Weights of a small transformer language model: untied embeddings.
Each number is 128 + 32 x the weight over the matrix's rms, rounded and kept within 0 to 255. Layers, rows and columns count from 0. Numbers have three digits each.

# o: layer 6 attention output (transposed), 128x128, rms 0.184, rows 51-61, columns 0-127
# v: layer 6 attention value, 128x128, rms 0.22, rows 52-61, columns 0-127
o51:097113087145128183104072160109138068086135102122108114150133193157092095097140140099159129104183110078085130180081155035157147114074152125075205150189117082167136131100199125125078130114153129177115083107139109119134032133160107103121076103136137128159116166057154118105168144108113110136137118144099137142101122157129070101126136046125167119179118138072082050107133223055163092112164
v52:117124111148162134133174156161142096108138102102126093131116080175127117174116093151153112122107127126108065118156109124151150084164070187142142143102146128068209095096160139125126140094120093171138108112147169089156129158140139092132110126103170110170174162123135128138115054113108133142178158150125156121148098110123112158114151095139144129106145127097111157096097131129127126129150
o52:100125117141115112131109099148097105110101135177188140145134188074185143092112202143135120104164125222159165175111140167114111122112174115100088119217071086146178149143182122157132144138162103101107152089131152182095116084127083166081108214115151167150096163144102149102125143135104127146104207136100132097142125130078125140142125120150191162089112116135137092081134155148117114160070
v53:132166138122170114166122144136103159082125148106139127103074078198144110141130132152145124159100132101145072124148161155111152089063125100130073117113125128138125148140130127116120133135146135146116086104126103097148183128159088161170107131070105098128085102152130168140089140140128101127130137145099191137105104134130141126099171127116103139116120151144086141120161131155055163114085
o53:137071134172108158090210126133100086142078145122084090145181117105135137104120134074116092084104161138150169144142126108094124157188165180121134156077084140141181180131097108130179093104097153138180140150132158166114123138123125100135125155160127152186115120136121105108103159069079070150127147146114101120103087069136068156126068163127154121131148170096131146113149112113095119129122
v54:188156095141148114118086175116136138139133144108126077119143121088128148082123104162156114150104127175141117142136117169135137102119100083144112110154150108093116142128145145118123126161150168137070178132115130108121155138144164098114132131107112168062105114091165103116085119106138116105115142159107121095154174141136103105167153126162152086155096114136120116121107182134118164138130
o54:127121116138131122141167097094111103130102134167159154122140148192131151106138151030113124110161091082156089079110060061126120092199151138116153112118107142117132105139094130142120137121118124114138078153191121110108101084099127137142134102114116122117109126102115189160147154094148153111085082080181141122122088159092169142160164115082125139080125190119140220081066097149099085156102
v55:205074133108181156194110153097150126130116124167115123106135125129172180127073159157086152055164108128102150095174112154119119136107085120096093150094145147175123142133111192123146124142110189122098127140158111165132130119154143171146099103108160144059108140143133104110062154140131123122097175143104113125126151124101166135097126143139094133107110148097165165113155132143127093146149
o55:038092175130094174102151132142062154160107118075128104131160147125077154137180142109123133126100197160084124117063103118148134107206140138101109094142133056155121111117117099121108027136113147149182160119162111119089171153113146107128200147095095156137128145081118169152106126117171143164059112056133191129110116127142148140144165056128147147196140095189117136137109179063116145121071
v56:184188173104177104124083108113136135144150167101123153164143107115135099131128138117113122135133135120178138125107154146147116160099057124092158153148127165152152110137181091102103160102073120109126113124144087072135146159103142101105104180147116144153142133129085115143134110141079149104096119121148109122147138102152142118141097139109150092147133164165177146109123168121123110129131
o56:172082099095133148152085153157158098064125102148115139085060162101143139181129149075137151158142076151125141112153142140145116102157173150168097133134068116094118187129099115134099164158158126198154149155117174111125109132110096175136209117080098137136083096119080107078171167092160184131159079123116128161114121148114139106131129104145121140140109088106081116131126094142128183158137
v57:129176118074118084121147079064144110119139105130017080153149170108121088131155144173125155157168129080141166189132128115133087149138103128162124105087122212144120124134144134088121091120100195163112158142120137163143182163105118097162136119136104124139122158193114069156150154133090212097128126100143106149147159156136184107136116133102107128119137129088149103140084141119147092139064
o57:101075120137127174129081151171143113101154070094201100126155115169108128127172109135142191121074092162115148083120135167148094106132145122094171201141108127210126192184103119105123165138180104094103162163151137070122143059096133123125095061122184135170166108078191186091128137181114102122126145153085104122053131080133108129141133093081125184177067127160162160166093060144146137164109
v58:148102118174146089185150167166134144153131134160141158148115137091076047149161125156093108076098121074138127148178135111112162143146147151113086161127067123153063174099162136161100143114196119156140116137142119159149146146122136059133120138092104116120124173103087134101137123120117141143130128107140125132149139101158122142104118125126098129108138140138103093123115092151160102101149
o58:101158201111155126077107141120085046046134123095097134121146126074081124141060085118130114162167097147111132122118141117178131109044156162167137114130130138093152078120071138032123113109107113128126110130075138149131104116072102146145101178089148138147137062170155175153094139042108145103116116167117135108118155147116116100134098069194137134141189104161132173136157115103144161114078
v59:138118083161106117116179130126102130111188123145150101154094120118101168152067119140093119194134138229136158105116094103185100107126131129157118067175132115144118166137144167099062093112108177123140103096136169153129149131135101053171140124121137140163091145149123139097181160145127116127118101089111157159086129110153175151139111060156116122114131133077118106080142128176093084133148
o59:089103159113120125076109124151159114145090085098175120156115138047153108100132150151159107163093160083141071133152171149134134134131138142102176184104053196112131088118159089167116171134130071093127122106168126131127077186180133144087169091131124050116203113171099083195172118116129097154093145208115099100087161105087105079122188133057113161117075079135134168157152146129132162107072
v60:119151105130197121128139143131130157154110127114140170098142117091108115123153115136110141181113111130146176082127191154140136100092086168152161171175138133105092109146165147152110140139114108117129110169132091156080101118154116095123105106140150148116138085138129129096135136164142095110096107198144136126168102094106134166159151078121121098142156113116131132113127132105129152117131
o60:169129121122140117130086110033162102130182125149053066098107148125137116129074119094124118086150174170061161136106139077142091167086157105082136102092118157114144186101101116120141109116158111065112116151157140136126150124090127149150195121086105147124103122090072089117164107091132203101141104089151089218133111120095153089119155124097110110133142108148116165144096123167127110133176
v61:113147064136114140148127144105130091129129153123130107117095058135088142124125105110137197131135149152144111143118121191155112151042143127094143121113145156129195108138135125100197137129153049124110141166115114144091139145099101146163085090117166147137116146163123131114128101128164119127192130144093085150121140119149132132160120103059132150171127128137153124128083178133124112164120
o61:105138129135091139154112087167081147111165085119104129134121135132135090162095138169122107114164100133075160148095144118123129063196104094123110144091083093136079163079124163126063139111095130118144125126159092154157083103154137145119148121100107128102178140081128078106138138161165091113081134081115098099150122148057072149124139175159131109127071117067084192124111099218140154100147